Weights of a small GPT-style language model, trained from scratch on English Wikipedia: untied embeddings, 277M tokens.
Each number is 128 + 32 x the weight over its row's rms, rounded and kept within 0 to 255. Layers, rows and columns count from 0. The size above them is the row's rms in percent of the matrix's.

# layer 3 MLP gate, 1280x320, rms 0.138, rows 562-628, columns 288-319
size [103 100 100 105  96 103 104 102 100 102  96  96  95  97  95  98  97  96 101  97 101 103  98 102  91 100 101 105  99 101 105  97 101 103  94 102  98  99  98  92  96 102 104  97  98 101  92 103 100 102  98  96 100  95  94 102  97 103 102 105  92  99  99 100  99  97 104]
[[134 105 117 129 120 122 188 160 130 147 102 132 106 150 143 107 143 115 171 134 126 167 129 130 129 157  98 147 167 159 131 144]
 [ 36  93 116 103 108 171 120 159 128 133 130 153 148 119 103 129  72 136 112 131 122 120 111 136 143 132 154  99 180  93 129 108]
 [102 104  95 171 179 144 151  92 116  96  69  91 141 138 153 135 141  86 175 102 111  93  79 121 109 120 135 134 134 163 167 172]
 [124 203  70 160 152 129  69 133 166 121 126 150 147 156 151 102 108 112  90 154 162 127 108 137 137 129 115 118 133 115 142 161]
 [159  73 123 110 121 121 149 120 136  91 103 115 110 113 139 199 148 159  93 147 158 162  79 153 145 129  45 171 126  72 139 116]
 [180 121 160 118 102 185 171 166 129 133 129 104  84 153 103  73  95 138 143 159 117 124 123  98 129 174  95 117 151 103 131  95]
 [ 82 131 145 160 171  69  93 170 128 162 119 119 119 162 143  63 142 175  85 170  60 139 167 138 151 133 104  94 158 120 131 161]
 [ 74 146 124 121 128 145 123 126 186 135 119 110 127 122 120 131 135 170  99 175 115 129 162 108 143  96 133 139 126 180 162  81]
 [100 155 137 124  81 132 156 166 140  87 183 110 156  72 114 142 149 110 138 147  70 113 104 167 162 100 168  91 173 158 135 153]
 [130  93 146 178 150 116 105 129 199 154 111 187 155  94  92 175  84 163 109 137 136  94 120  68 113 141 140  99 105 128 104 103]
 [134 189 154 175 178 116 105 193 204  94  96 116  76 162 143 127 110 115 168  65 201 126 139 162 127  39 174 152 104 146 136 146]
 [115 113 144 204 100 102 172  84 113 171 112 152 197  81 104 166 128 130 130  78  74 158 154 134 103 105 106 143 127 111 100 168]
 [ 60  50  98 122 125 140 135 140 115 151 142 116 110 156 154 174 123 217 139 116  44 118 153 105  68 116 121 105  74 113  80 143]
 [ 64 151 133 112 129 132 137 126 125 115 129  95 131 152 112 144 154 133 111 162  75 142 148 125 141 167 202 138 155 155 169 148]
 [150 129 152 124 153  90 179 140 106  97 204 114 129  55  78 125 132 162 186 107 144 148 141  85 128  96 216 103 155  48 147 141]
 [ 93 187  92 115 152 111 182 148 120 127 105 114 146 160 136  79  87 101 155  77 108 129 160 194 183 119 122 145 132 186 154 112]
 [115 142 103 112  48 149 137 189 160 117  62 113 136 189 106  91 119  84 139 170 190 129 187  95 148 113  95  90  86  70 137  83]
 [120 101 117 106  99 163 139 132 112 121 119 102 104 149 160 156  85 106 158  34 150 113 142 103 124  73 168 158 165 159  70 111]
 [ 93  76 166 142 167  34 123 124  94 173 150 136 122  99 131 108 186 138 167 169 131  94 162 182 148  93 129 152 125 141 155 135]
 [162 156 115 132 142 124 197 101 163 157 120 168 177 132 118 103 152 156  89 141  63 117 161 113 105 121 188  53  74 142 128 114]
 [133 104 121 185 115 144 151 146 115 128 141 138 107 142 116 148 102 148 128 145 124  66 203  93 153 129 132 178 130 127 138 178]
 [142 139 116 174 137 185 113 248 158 129 158  91 134 133 141 151 160 157 169 116 180 115 135 154 162 106 115 132 200 132  98 134]
 [124  57 104 159 125 127 165 148 157 133 112 144 100  98 132 150 148 158 217 159 118 131 142 136 126 191 103 109 119 106 194 109]
 [123 135 169 124 125 106 141 181 139 100 114 124 152 140 247 132 129 161 108 153 128 117 132  83 139 155  81 134 147 102 123 158]
 [203 121 108 151 117 144 116 127 164 129 109 206 116  94  97  97 138 127 125 130 202  99  91 161 139 160 163 112 198 145  99  63]
 [104 144 119 110 121 105  72 109 156 194  96 154 123  96 107 161 130 147  92  94 143 169 137 122 104 160  40 152 177 154 106 154]
 [109  96 184 157 121 113 154 131 181 190 145 116 177 172 139 140 153 138 159 126 183 158 180  86 185  96 147 153 138 166 169 141]
 [ 78 134 121 114 139  86 116 146 134 133 125 162 113  95  48 147 149 172 113 149  90 159 128 141 154 102  97  58  67 153 146 144]
 [103  58 166 112 147 120  98 127 106 136 131 158 138 168 162 168 128 117 168 122 104 127 112 100 139 113 123 152  97  76 139 203]
 [127 228 148 151  80 139 158 191 111 110  88 168 146  94 149 131 168 145 146 211 132 114 109 110 157 183 143  91 133 114  93 139]
 [115 130 132  96 159 147 129 122 108 178 136 136 108  91 140  70 106 194 111 151 148 178  98 171 143  59 115  70 162 125  85 154]
 [160 134 137 159 132 114 146  72 125 115 126 144 136 110 152 172 111  75 191 149 122 181 137 142 138 119  84 137  99 183  83 116]
 [129 144 105 141 142 130  88 166 115  68 161  94  98  85 111  84 145 164 100  83 170 111 148 158 159 100 172 122 124 131 159 172]
 [159 112  86 141 124 166  99 171 153 146  89 179  81 119  87 125 101  89  93 164 175  80 124 158 124 134 129 160 122 123  87 108]
 [146 182 193 138  85 107  91 126 169 117  66 131 131 115 151 175 118 135 109  73 100  74  91 123  87  43 149 183 175 109  89 158]
 [158 143 136 136 120  86  91 120 160 138 143 164 144 120 167 133 155 110 120 133 164 162 156  87 121  39 159  81 158 149  72 130]
 [128  87 100 108 116 118  91 161 151 182 113 173 195 120  95 109 101  70 170 125 164  99 151  84 121 148 136 118 116 193 108 108]
 [ 99 136 146  81 168  74  95 147 171 139 131 139 138 100 164 123 145 105 148 150  80 128 160  95  33 153 155 161  44 130  80  49]
 [ 99 156 128 132 129 111  78 147 146 113  94 107 182 121 109 142 115 120 119  90  67 169 109 156 111 105 146  83 133  95 139 111]
 [176 111 146  92 107 169 115 180 140 132 134 179 107  89 162  84 149  94 133  39 127 163 150  76 166  54 168 178 110 122 155 143]
 [ 94 134 139 127 185 167 143 110 102 158 153 138 104 183 141 133  80 138 159 121 111 120 134 109 148  59 130 146 152 148 129  84]
 [ 85 101 152 121 135  87 153 137 116  96 145 135 155 124  92 215 115 113 125 137  63 123  89 124 119  99  68 125 109 141  85 154]
 [156  65 169 121 111 115 152 164  91 156 157 165 150 186  95 158  96 121  91  79 113 123 192 112 102 101 129  81  95  83 122 118]
 [184  85 137 145  88 158 110 186  48 127 158 148 101  94 145 154 174  97 100 129  79 120  82 114 130 143 124 144 179 156 133  81]
 [174 102  62  98  54 118 146 133 152  94  93 222 102 139 155  98 166  86  85 124  93  80  76 123  82 150 150 156 145 173 187 165]
 [135  90 142  90 161 158 119 123 110 116 154 129 131 151 120 138 104 158 175  86  81 156 159 140 187 159 152  62 133 139 100 129]
 [162 126 139 115  87 127  95 138 106  69 155 107 118 136 124 171 135  77  98 196 162 158 124 137 109 125 200 118 120  65  92 178]
 [ 65 115 129 164 131 112 155  89 103 112  90 129 132 153  82 141 109 127 143  90 120 119 153 142 126 128 129  95 157  47 103 113]
 [ 94 118 124 178 109 112  88  85 127 101 107 127 107 147 164 153  55  96 180 120 107 145 146 124 142 120 176 161  82 114 170 148]
 [ 34  10 114 146 134 171 159 137  64 125 211 129 182 166 159 166  72 156 157 143 126 101  93 152 103 115  91 108 126 181 136  97]
 [156  83 119 101 152  91 107 138  85 140 134 139 147 125 129 145 180 139  93 127 114 157 102  85 112 144 146 138 157 101  97 139]
 [139 141 100 138 100 137 168  75 140 172 183 120 107 140  78 124 147 153 128 156 176  81 178  93 145  71  96 126  84 155 113 108]
 [122  64 144  91 142 160  92  89 119 147 141 131 120 137 132 175  78 126 142  96 153  74  66 161 123 209 136 104 102 150  98 174]
 [140 134 147  59 148 140 127 134 118 128 191 175  89 115 135 156 141 111 102 138  84 159 140 109 100 116 121 153 115  99 102 139]
 [104 108 136  72 175 142 144  98 113 169 129  65 147 145 110 139  37 136 121  98 136 132 111  94 106 154 164 139 161 132 121 143]
 [130 122 132 158 133 118 126 158 148 118 127 139 131 109 124 152 160  99 131 141  96 164 164  72 202  77 125 125 108 127 102 132]
 [199 172  94  71 104 111 112 134  72 142 122 108 170 199  97 105 142  78 147  96 138 126 144 139 105 146 150 150 195 152 111  80]
 [130 191 117  38 146 179 120 136  23 169 124  90  99 115 128 160 167 116 130 137  72 134 144 121 158 112 157 128 152 116 124 122]
 [142 128 132 155 114 161 125  98 175  95 102  91 149 157 119 185  93  96  85 106 128 111 101 165 168 150  75  57 159 138 112 166]
 [133 127 147 126 152  78 148  97 123 148 108 163 138 170 163  78 166  95 145 127 150  83 129 133 168 127 147 101 165 145 144 126]
 [167 129  90 137 119 139 112 149 116  92 180 102 142 151 169 158 149 155 133 158 162 171 143 148 143 120 202 112 133 139  89 121]
 [137 109 169 128 177  33 126  83 230 144 125 166 189  97 167 187 117 148 173 139 141 159 140 119 109 156 106  89 129  83 182 102]
 [ 68 160 136 124 124 108 167 153 152  97 108  93 193 143  97 116 101 154 131 114 126  93 179  70 120 123 118  79 117 139 109 189]
 [129 115 129 119  91 119 114 126  83 142 102 163  84 138 150 144 124 112 102 120  96  96  90  66 139  72 123  55 167 148 185 220]
 [155 139 121  98 150 130 113 151 124  90 139 179 123 215  81  92  81 171 154 110 125  97 133 113  93  88  84 134 122  71 132  83]
 [182  50  99 130 136 110 128 135 131 126  82 142 117 107 118  87 114 144 149 184 133 125  96  70 118 155 181 164 106 130  81 168]
 [187 103 130 125 125 152 164 172 113 104 142 134 142  98 110 149 149 153 108 120 122 140 129 144 144 113  92 159 134 149 140 149]]
# layer 3 MLP up, 1280x320, rms 0.137, rows 562-628, columns 288-319
size [101 101 102  97  94 101 102  99 101 101  99  95  97  98  98 101  94  92 106  99 101 103  99 100  87 100 101 100 100  97 112  98 102  97  93 102 102 104 100  93  99  99 102  96 100  95  98  99 100  99  99  99 104 104 102  99  94 109 100 101  93 100  96 100  96 104 103]
[[ 29 154 132 121 112 125 113 112 146 156 116 111 135 136  99 104 124 133 132 124 128 125 107 146 115 124  77 108 140 115 102 164]
 [159 106 154 129  88 111 165 127 145 115  88 172 139 140 180 124 150  94 145 136 149 140  63 129 115 170 103 139 163 117 134 129]
 [123 143 167  81 175  80 173 116 195  97  98  70 107 126 176 119  84 108 131 145  94  86 155 136 176 140 118 176 105  82 174  97]
 [ 66 131 134 113 101 164 180 139 141 149  63 120 108 116 109 168  93 191 121 131 144 142  96 144 173 107 162 108 184 114 151 135]
 [211 110 128 171 102 146  75 120 131 129 186 167 126 160  75 138 160 129 160 100 142  90 153 119 139  76 158  97 112 108  96 109]
 [118 160 125  72 141 195 114  96 140 148 110 106 131  71 101 131  93 166 130 138  96  71 153  84 125 139 130 139 132  95 124 138]
 [160 105 134 154 163 155 132 143 153  43 169 146 122 144 130  94 128 114 143 106 112  96 180  57  89 171 130 148  90 139 178 153]
 [152  84 131 137 138 135  92 129 161 139 212 115 117 102 101 194  91 161 134 116 171  72 144 149  97 127 135 174 154 130 100 119]
 [ 91 108 109 234 138 107 135 156 129  93 130 103 125 156 132  91 135 139 122 122 106  84 131 152 104 145 122 131 117 163 116 135]
 [147 147 145 165 120 106  84 105 106 107 131 107 141 107  88 135 149 100 147 122  99 151 123 141 116  99  96 140 141 161 156 127]
 [129 127 174 106 129 155 111 162  92 133 130 133 144  95 121  97 165 168 121  68  65 164 115 139 169 150 111  23 140 159 113 161]
 [149  81 102 117 180 140 104 114 124 129 152  63 140  71  99 150 131 126 129 104 108 132 122  64 125 171 112 150 124 156 149 114]
 [158  75 136 129 135 149 137 115 141 157 152  49 143 194 107 110 138 163 112 103 189  94 122 113  93 148 170 119 101  99  99 101]
 [ 64 131 169 143 150 152 130 110 169 180 130 116 131 146 129 110 137 118 103 151 180 109 136 127  96 149 139 123 173 153 170  99]
 [140 159 102 139 103 138 146 111  75 148 150 129 147 118  98 119 118 140 212 136  82  39 137  76 137 125 187  97 122 144 149 128]
 [137  73 171 156  38 131 169 160 141  65  84  68 155 155 140 168 158  94 130  94 151 160 154 135 160  78 169 109 126 133 135 185]
 [ 79 122 125 118 139 132  76  69  73 169 157 138 103 166 164  52 155 129  84  88  69  70 115 148 104 141 150 118 128 164 140 173]
 [106 141 115  83 130 101  88  98  81 190 118  86 101 109 134 127  85 135 142 120 133 169 101  80 127 160  87  25 170 165 117  28]
 [209 121  88 139 126  99 107  95 160 103 126 108 154 100  99 104 150 100 145 152 168 106 106 114 126 108 102 110 137 129 120 138]
 [122 178 176 133 124 118 106  88 167 111 167 156 127 131 173 146 162 122  82 127 130 120 103 143 118 128 149 112 163 163 117 151]
 [161 101 101 111 133 144 167 160  93 167 101 137 152  83 105 146 168 154 193 161 150 147 129 171 119  95  81 116  91 113 103 101]
 [124 127 154  94 112 115 139  82 137 101 139 123  65 215 125 102  98 128  62 101 136 112 109 118 138 121 208 127 126 138 129 152]
 [ 79 152 194 133  96 109 107 162 195  81 124 141 112 102 147 215 116  87 200 115 160  89 117 157  75  95 135 117  73 179 123 135]
 [116  42 126 163 131 129 177 147  84 154 145 111 110 166 140 131 173  61 125 121 150 137 135  93 129 127 184 155 179 162 136 104]
 [ 97 136 125 147 154 114 146  82 126 145 175 125 149 144 186 134 116  97 120 114 147 113 142 134 123  98 105 142  77 136 140 119]
 [117 105 184  88 157  87 138 131 171 108 180 100  75 119 131 164 110 121 149 164  98 159 184 139 110 177 160  68 151 104 142 139]
 [129 116  65 128 183 145 126 149  84  68  85 119 126 107  99 111 154 159 119 141 149 129 131 124  92 154 150 141 128 111 121 123]
 [114 128 130 128 117 137 161 115 134 108  92 134  70  82 128 117 112 132 160 168 143  97 158 141  80 101 101 138 157  94 148  97]
 [117 144 121  73 134 152 157 174 182 125 149 111 166  49 135 133 137 116 129 167 156 198 114 135  63 133  86 141  85 149  83 127]
 [166 189  47 141 124  86 117 131 122  68  77 157 115 163  76 127 116  74  90 181 101 124  79 130 119 102 134 165  83 170 168 109]
 [128 116 151 125  96 154 106 175 153 150  96 170 134  90  87  77  80 151  78  81 131 160 154 157 179  70  92 107  99 124 113 102]
 [183  84 142 100 102 160  84  79 161 156 146 122 166 108 125 113  69 110  90  73  89  92 142 144  81  86 137 157 165 140 147  91]
 [196  77 123 148  87 185 187  96 123 176 146  98 106 146 134 158 108 105 138  80 106 126  71 177 106 111 152 135  95  93 129 110]
 [ 81 118 158 134 109 121 175 114 116 177 190 125 180 192 115 123  88 101 158 146 128 145 161 141 125 140 122 134 103 147  85 126]
 [141 105 139 132  75 106 140 112 141  98 109 111 119  99 201 166 128 159 136  76 155  41 111 152  97  93 157 189 154  32 107  93]
 [140  55 148  96 108  62 132 126 110 133 142 118 117 154 194 135 123  96 102 107 149 132 156 169 115  87  83  91  72 155 109  99]
 [ 96  96 143 139 164 186 227 109  93 134 100 109 120 168 125  99 118 153 156 205 124 125 106 157 170 120 182  90 201 122 170 121]
 [ 53 196 179 162  85 117 139  92 134 182 148  87  30 173 129  95 159  76 133 181 117 101  84 102 160 127 112  95 124  99 125 121]
 [100 110 148  83 122 105 115 145 200 114 119 109 137 142 106 155 116  70 100  59 124 118 130 107 113 103 202 137 102  87  78 133]
 [122  75  43 153 118  40  52 118 112 111  61 137 154 163 148 141 113 125 145 111 162 124 159  98 160 156 176 175 133 147 157 105]
 [125 171 174  56 206 194 132 154  90 123 145 137 138 170 204 112 133 198 158 161 143 108 122 126 106  67 173 125  46 133 161 151]
 [ 83  93 104 127  61 143  91 160 172 123 148 105 189  96  95 143 140 186 116 108 100 152 134 141 110 147  92  64 140 147 189 134]
 [ 83 166  76 146 188  80 103  86 132 182 142 143 139 149  73 141 115  96 108  68 130 149 169 117 145  81 162  98 164 163 137 120]
 [118 111 119 113 147 103 134  42 102  74 102 141 112 101 174 191 128 116 106 150 155 164  70 109  86 160  78  78 125 116 107 153]
 [150 121  98  70  94 109 149 125  81 173 103 135  45  77 127 133 143 147 124 127 152 140 118 113  76 100 121 181 100 161 156 107]
 [ 77  90 133 103 141 152  94 118  85  81 125 119 199 114  91 125 127 117 121  86 153 118 110  89 139 123 105 126  91 113 115 100]
 [116 115 142 142 139 163 140  94 151 142  79 163 101 118  91  94  88 155 144 101  79 126 120 138 172  96  68 120 165 156 139  89]
 [101 127 131  75 145  74 116 135  91 148 115 211 134 133 118 160 115 132 142 125 130 144 119  97  50  84 162 133 144  73  51 122]
 [129 182 140 105 152 106 128  96 163 177 114 125 128 139 200 217 104 109 118 142 138 106  95 166 137 177 150 122 109 149 150  88]
 [178 124 179 154 140 127 150  90  98 131 200 139 139 135  86 107 139 144 104 130 147 106  92 194 155 123 133 111 113 120 122 123]
 [168  96 167 172 130 158 102 128 200 198 198 131 142 106 142 164  93  96  99 186 150 137 113 118 124 144  90 164 102  80 118 122]
 [125 115 166 142 100  97 122 161 139 126 117 135 115 121  64 150 116  94 120 107 101 128 149  88 139 158 143 100 134 170 131 191]
 [151 168  94 136 139 126 183 164 154 117  72 103  98 112 142 136 107 141 108 156  75 136 118 141 114 118 116 103 127 146 115 114]
 [141 154 159  93 126 105 120 147 129 100 153 180  56 128 120 176 134  49  69 134 112 167 156 129  56 150 113 141 115 144  83 158]
 [121 126 124 127  94  88 136  93  84 127 134 114 126 138 148 188 115 135 165 127 108 116 129  88 151 115 111 129 162 120 135 190]
 [ 82  91 158 124 158 196 166 113  82 151 133 132  76 124 138 128 123 108 113 103 136 105 150 190  88 138 113  95  89 144 165 123]
 [ 85 162 170 156 153 158  72 123 126  95 184 134 101 155  77 124  74 137 198 106 138 130 129 141 167 160 114 135 126 120 123 133]
 [165  93 124 152 136 111 115  86 167  80 158  96 143 126 125 109 159 122 107 102 173 135  88 137  94 112 141 141 118 148 112 189]
 [135 102  40 112 145 197 139 126 148 125  99  96 131 118 142 168 117 130 126 172  70 108  92 184 103  93 120  73 159 100 134 175]
 [148 150 146 133 119  81 162  86 150 117 179 174 115  82 123 136 159 158 122  65 102 141  85 122 114 176  89 102 151 124 146 121]
 [110 131 147  87 166 107 136  96 155 115  92 126 143 166  89 132 160 131 161 137 126 176 136 160 174 112 103 122 111 158 144 102]
 [ 62 125 168 147 121 102 116  90  74 109  89  72 144 139 146 154 106 147 176 120 137  94 131  88 129 145 154 127 195  87 183  73]
 [102 144 149 114  78  82 159 146 100 129 179 133 132 112 127 102  69  95  92 142 126 119 142 134  83 132 192 155 123  94  92 153]
 [137 166 120 141  95  98 146  93 122 151 151 168 105 200 109 144 123 124  91 155 130  97 134  82 172 142 142 191  85 122 123 121]
 [142 171  62 147 114 118 126 103 168 147  99 125 161 134 120 131  57 108  92 102  81 170 111 101  60 128 123 114 102 187 139  36]
 [120 142 150  82 138 152 121 191 151 104 128  89 113  88 122 192  75 121 124 146 141 111 113 138 161 154  95 179 151 136 120  87]
 [130 112  73 128 118  99 123 151  76 120 128 134 155 105 142 112  64 101 134 107 161 119  64 106 136 111 164 139  81  73 126 137]]
# layer 3 MLP down (transposed), 1280x320, rms 0.131, rows 562-627, columns 288-319
size [102 100 101  98  99  98 101 100  99 101  98  99  97  98  99 100  93  95 104  96 101 100 102 102  92 102 102 103 101 100  96 100 100  99  98 102 104 104 102  96  99  98 104  98  99  96  97  95 101 101 100  99 102  98 100  97  99 103 101 103 101  98  97 101 102 103]
[[139 113 110  84 103 112 106 174  89 127 186  67 144 107 138 109 106 118 148 106 165  73 179 142 186 124 108 170 145 149 124 115]
 [131  74 118 146 121 177 153 141 148 141 116  78 185 109 115 167  83 136 156 151 103 135  83 181 211 194 185 130 144  71  61 130]
 [135 105 168 133 146 143 179  76 134 114 108 124 129 120  77 149  95  96 180 140 108  67 137 123 135 100  87 145 118 138  94 100]
 [109 122 159 119 198 125 136  74 152  72  74  86 156 163 118 168 115 180  62 118  91 119 142 133 123 145 103 183 110  90 130 127]
 [175  81 139  55  75 117 144 142 113 140 121 101  86 172 113 146  84 197 119 120 104 138  85  94 153 145 117  79 132 143 153 134]
 [161 118 143 102 102 188 184 114  91  84 157 129  82 111 156 130  74 190 188 138 130  93 121 158 144 171 183 142 156 163 225 113]
 [141 146 148 121 175  76 175 131 162 146 118 155 187 149 186 122  78 222 123 151 120  86 128 126 140 178 135 126 128  73  84 115]
 [124 118 131 121 160  89 201 142 164  97 140  90 165 151 109 170 173 127  99 131 194  94  70  67 115 155  98 101 141 110 150 119]
 [101 146 198 101 105 150 126 146 192 213 171 139 136 130  88 139 203 167 109 130 176 157 109 159 124 136 145 131  89 132 158 123]
 [112 146 106 119 153 148 117 145 105 160 144 142 132 161 144 145 161 146 128 149 121 139 129 123 160  62 138 102 156 143  81 137]
 [148  86 157  83 150 145  78 130  98 112 135 154 128 128 188 148 130 127 176 120 165 176 117  68 210 176 130  81 128 165  80 134]
 [146 124 124 131 192 171 139 110 144  90 170 124 136 189 126 178  88 166 121 129 146 120 121 103  98  97 106 121 139 117 125  81]
 [119 145 109 128 127 141 182 109 139 135 153 132 193 132  98 121  73 106 205 129 127 210  89 123 168 130 147 145 129 116 136 110]
 [103 121 139 169 114  78 145  88 157 173 113 108 118 147 139 111 130  95 130  92 146 147 109 106 118 125  94  76 157  75 155  89]
 [157 131 138 121  51 113 116 176 116 185 137  63  73 138  97 159 139  94 128 124 135  53 152  94 152 144 138 108 196 157 210 133]
 [156 147 141  98 123 108 130 116 148 115 176  73 103 163  82 128 119  71 146 118 112 143  85  99 157 155 112 106 125 157 131 112]
 [104 159 126 165 145 111 162 169 130 132 107 140 126 142  79 109 141 137 111 121 135 127 117 103 172  97 188  93  72 143 132 141]
 [124 115 109 130 198 122  80  70  91 116 143 151  97 128 180 173 141  99 125 176 122 117 118 119 133 117  81 140 152 118 139  95]
 [ 57  64 142 142 140  98 137 143 101 115  83 105 148 107 147 136  50 145 118 161 132 116 182 113 179 161 147 114 157 109 167 131]
 [150  80 151 160 157 158 109 127  89  66 128 142 102 125 122 143 129  97  83 126 188 108 125 131 144 119 116  96 138 150 121 161]
 [139 136 134  96 124  74 129  88  79 123  97 102  86 116 119 130 137 165 163  74  64 149 105 153 114 145 104 111 152 195 101  76]
 [161 135 172 134 190 120 174 150 116 143 131 104 141 143 108 127 100 174 114  82  98 105 156 158 135 130 184  75  58 177 144 143]
 [106 176 149 140 145 141 150 152 175 200 136 147 168 108 151 103 161  78 106  92 157 171 159  48 161 123 152 157 156 175 146 162]
 [179 152 155 137  39 181 119 111 122 185 143 152 163 130 138 152 126 105 133 119 100 124 165 152  72 188 124 101 112 168 151 111]
 [142 107 157 176 127 135 106  87 156 131 105 143 138 161 131 137 110 145 125 167 118 103  59 103 134 146 123 106 126  67 129  50]
 [198 124 209 109 154 111 172 169 129 124 199 149 143 151 115 119  79 127 122  88 151 107 147 147 155 133 157 124 125 124 136 107]
 [177 130 130 161 133 116  80 111 108 164  98 156 178 106  91 134 151 121 127 127 126 129  89 104 150 109 185 130 124 156 191 112]
 [134 204  88 168 100 115 180  88 151 125  83 125 117 132 141  87 129 153 191 123  99 117 122 129 145 132  98 196 147 126 170  78]
 [134 140  84 116 108 191 147 102 111  74 136 136 122 135 137  77 145 192 195 128 113 163 138 131 152 157 149 127 197  98 146  94]
 [144 166 178 128 165 116 165 147 193 184 167 151 123 159 141 147 141 143 153 108  45 136 175 125 155 102 133 124 140 133  87 143]
 [163 188 150 167 106  74 140 107 118 121  47  96 158 124 136  50 102  98 133 123 100  75 162 149 122 118 104 102  74 132 200 155]
 [192 160 172 161  71 162 183  84 133 143 167 163 132  97 135 171 131 110 129 144 104  95 123 169   6 139 194 131 147 111 152  89]
 [119 131 136 152 116 229 155 112 139  73 163 102 152 137 136 155  95  91 207 117 171  96 113 118 102 113 113 130 128  78  98 131]
 [124 131  62 137  90 112  74 135 137  91 123 128 142 162 148 125 119 128 146 150  90 156 110 135  83 130 219 132 135 129 157 161]
 [128 143 124 126  89 166 156  76 144 204  69 134 148 109  68 133 178 153  93 209 144 180 129 135 117 116  96 156 197 129 185 130]
 [ 99 113 148 125 100  60 168 116 115  85 198  87  66 141 146 161 138 118 172 167 152 164 138 173 118  73 141 117 134 105 116 132]
 [ 89 120 162  71 155 153 158 132  82 122 139 154 116 122  54 122 118  94 133 184 130 118 134 169 101 111 171 124 126 110 199 134]
 [139 103 169 146 100 178 138  63 126 190 118 184 106 143 126 169 136  86 100 141 136 113  94 161  89 157 137 109 160 137 158 112]
 [ 85 120 134 113 131 132 209 180 109  89  79  92 192 118 115 174 205 127 185 143 121 134 127  89 117 125 127 162 140 149  80 124]
 [107  92 122 113 104 106 106  97 114 153  90  74 142 113 172 132 125 198 113  80 112 116 168 129 185 134 104  96 145 164 124 124]
 [159  98 166 161 123  59 120 159  93 170 119 105 134 171 160 131 114 115 140 129 129 149 109 126 110 177 139 174 138 158 141  33]
 [118 108 158 117  65  90 116 128 127 103  69 124 118 146 101 139  81 150 161 117 100 122 106 130 113 167 107 117 146  76 123  96]
 [187 160 145  89  92 154 182 143 151 142 173 154 144  82 115 148  95 143 133 147 182 113 118 126 166 151 138  76 162 104  87 155]
 [153 123 137  87 166 148 134 132 110  79 161 102 167 108 160 140 187 115 110 119 131  41 126 113 105 182  82 127  55 118 119 155]
 [132 117 110 145 112 165 120 126 167 126  78 109 120 134 108  88 109 139  46 111 130 131 125 165 156 106 109 101 144 134 177 132]
 [155 127 127 147 216 142 168 161 110  72 161 130 172 101  93 129 126 181 158 123 125 143 154 107 200  82 110 166 133 139 157 128]
 [200 127  89 157 145 125 145 154  87 168 145 165 138  74 123 139 131 169 109 186 142 103 140  85 186 123  84 106 162 140 159 128]
 [175 122 115 144  72 119 157 134 186 156 108  72 111  84  95 128 106 145 119 182  47 134 200 147 194 134 131 114 135 138 125  69]
 [175 164 158 117 111  69 111 129 117  99 136  61  77 119 137 161 143 134  93 110 112 101  98 134 149  90 167 155 143 137 117 109]
 [104 107 180 157 137 162 177  76 118 110 103 141 129 157 150 158  97 151 150 191 106 125 123 128 113  89 189 117  36 123  82 116]
 [145 144 110 140 141 131  98 165 165 114 145  95 167 175 128 136 122 137 142 151 104 128  68 184  99 124 165 142  93 106 177 112]
 [178 116 134 116 131 128 173 111 126 114  66 169  70 113 147 123  85 137 124 126 117  88 135 109 130 187 144 150 132 128  99 147]
 [108  96  63 135  75 145  82 131  51 171 158 110 160  95 125 136 164 116 177  96 127 113 109  66 123  95 142 102 144 161 129 162]
 [109 144 116  84 133  71 145 129 111 131 119 130  51 117 126 125 157 103 113 101 167 117 129 118 127 151 162 147 150 190 136 187]
 [165 182 135 150 230 117  95  83  22 126 168  70 132 119 118 112 108 111 127 108 154 142 140 107  86 187  76 151 161 162 102 162]
 [131 115 104 152 146 133  94 128 127 130 131 198 126 166 206 192 156 163 132  71 121 129  55 127 141 112  98 134 127 138 143 112]
 [103 100 170 170 116 106  82  94 179 131 115 139 118 105 144 156 130 159 142 145 155 112 122 120 164 136 110 180 113  83 132  99]
 [169 165 179 129 143 155 115 172 106 100  86 125 109 139  83 148 122  93 169 157 139 160  96 141 118 119 133  93 135  92 138  98]
 [174 168 197 130 160 167 140 100  83 112  31 116  98 141  64  82 130 106 200 173 129 114 104 164  98 158 169 101 135  98  77 129]
 [124  98 108  70 143 127 109 156 101 157 165 100  72  75 118  76 116 137 132 146 109 128 134 153  74 149 147 138 116 143 153 188]
 [129 168 105 122 164 163 144 102 120 140 122 125 165 154 136 151 138 168  97 147 102 141 144 100 151  93 134 152 138 100 142 205]
 [146 164 133  96  75 163  92 109 172 132 126 120 165 175 139 126 149 128 144  74 133  80 148 133  79 146 128 165  42 119 125 123]
 [116 101 140 152 164 103 153 156 104 144 181 131  95 133 103 138 149 127  84 193  93 108 106 143  92 100 108 151 156 122 113  83]
 [175 149  92 151 103  79 127  99 149 106 156 142 121 112 161 112 167  77  82 108  93 116  98 166 160 169  96 225 173 184 134  58]
 [132 134  56 205 141 129 139  71 173 148 180 149 145 160  87  99 148 167  86 109  95 110 112 134 158 101  70 164  79  61 139 116]
 [122 113 157 180 133 127 191  93 165 168 165 156 106 152 130 135 128 145 151  70 123 113 107 127 135  99 114  82 151 118 139  99]]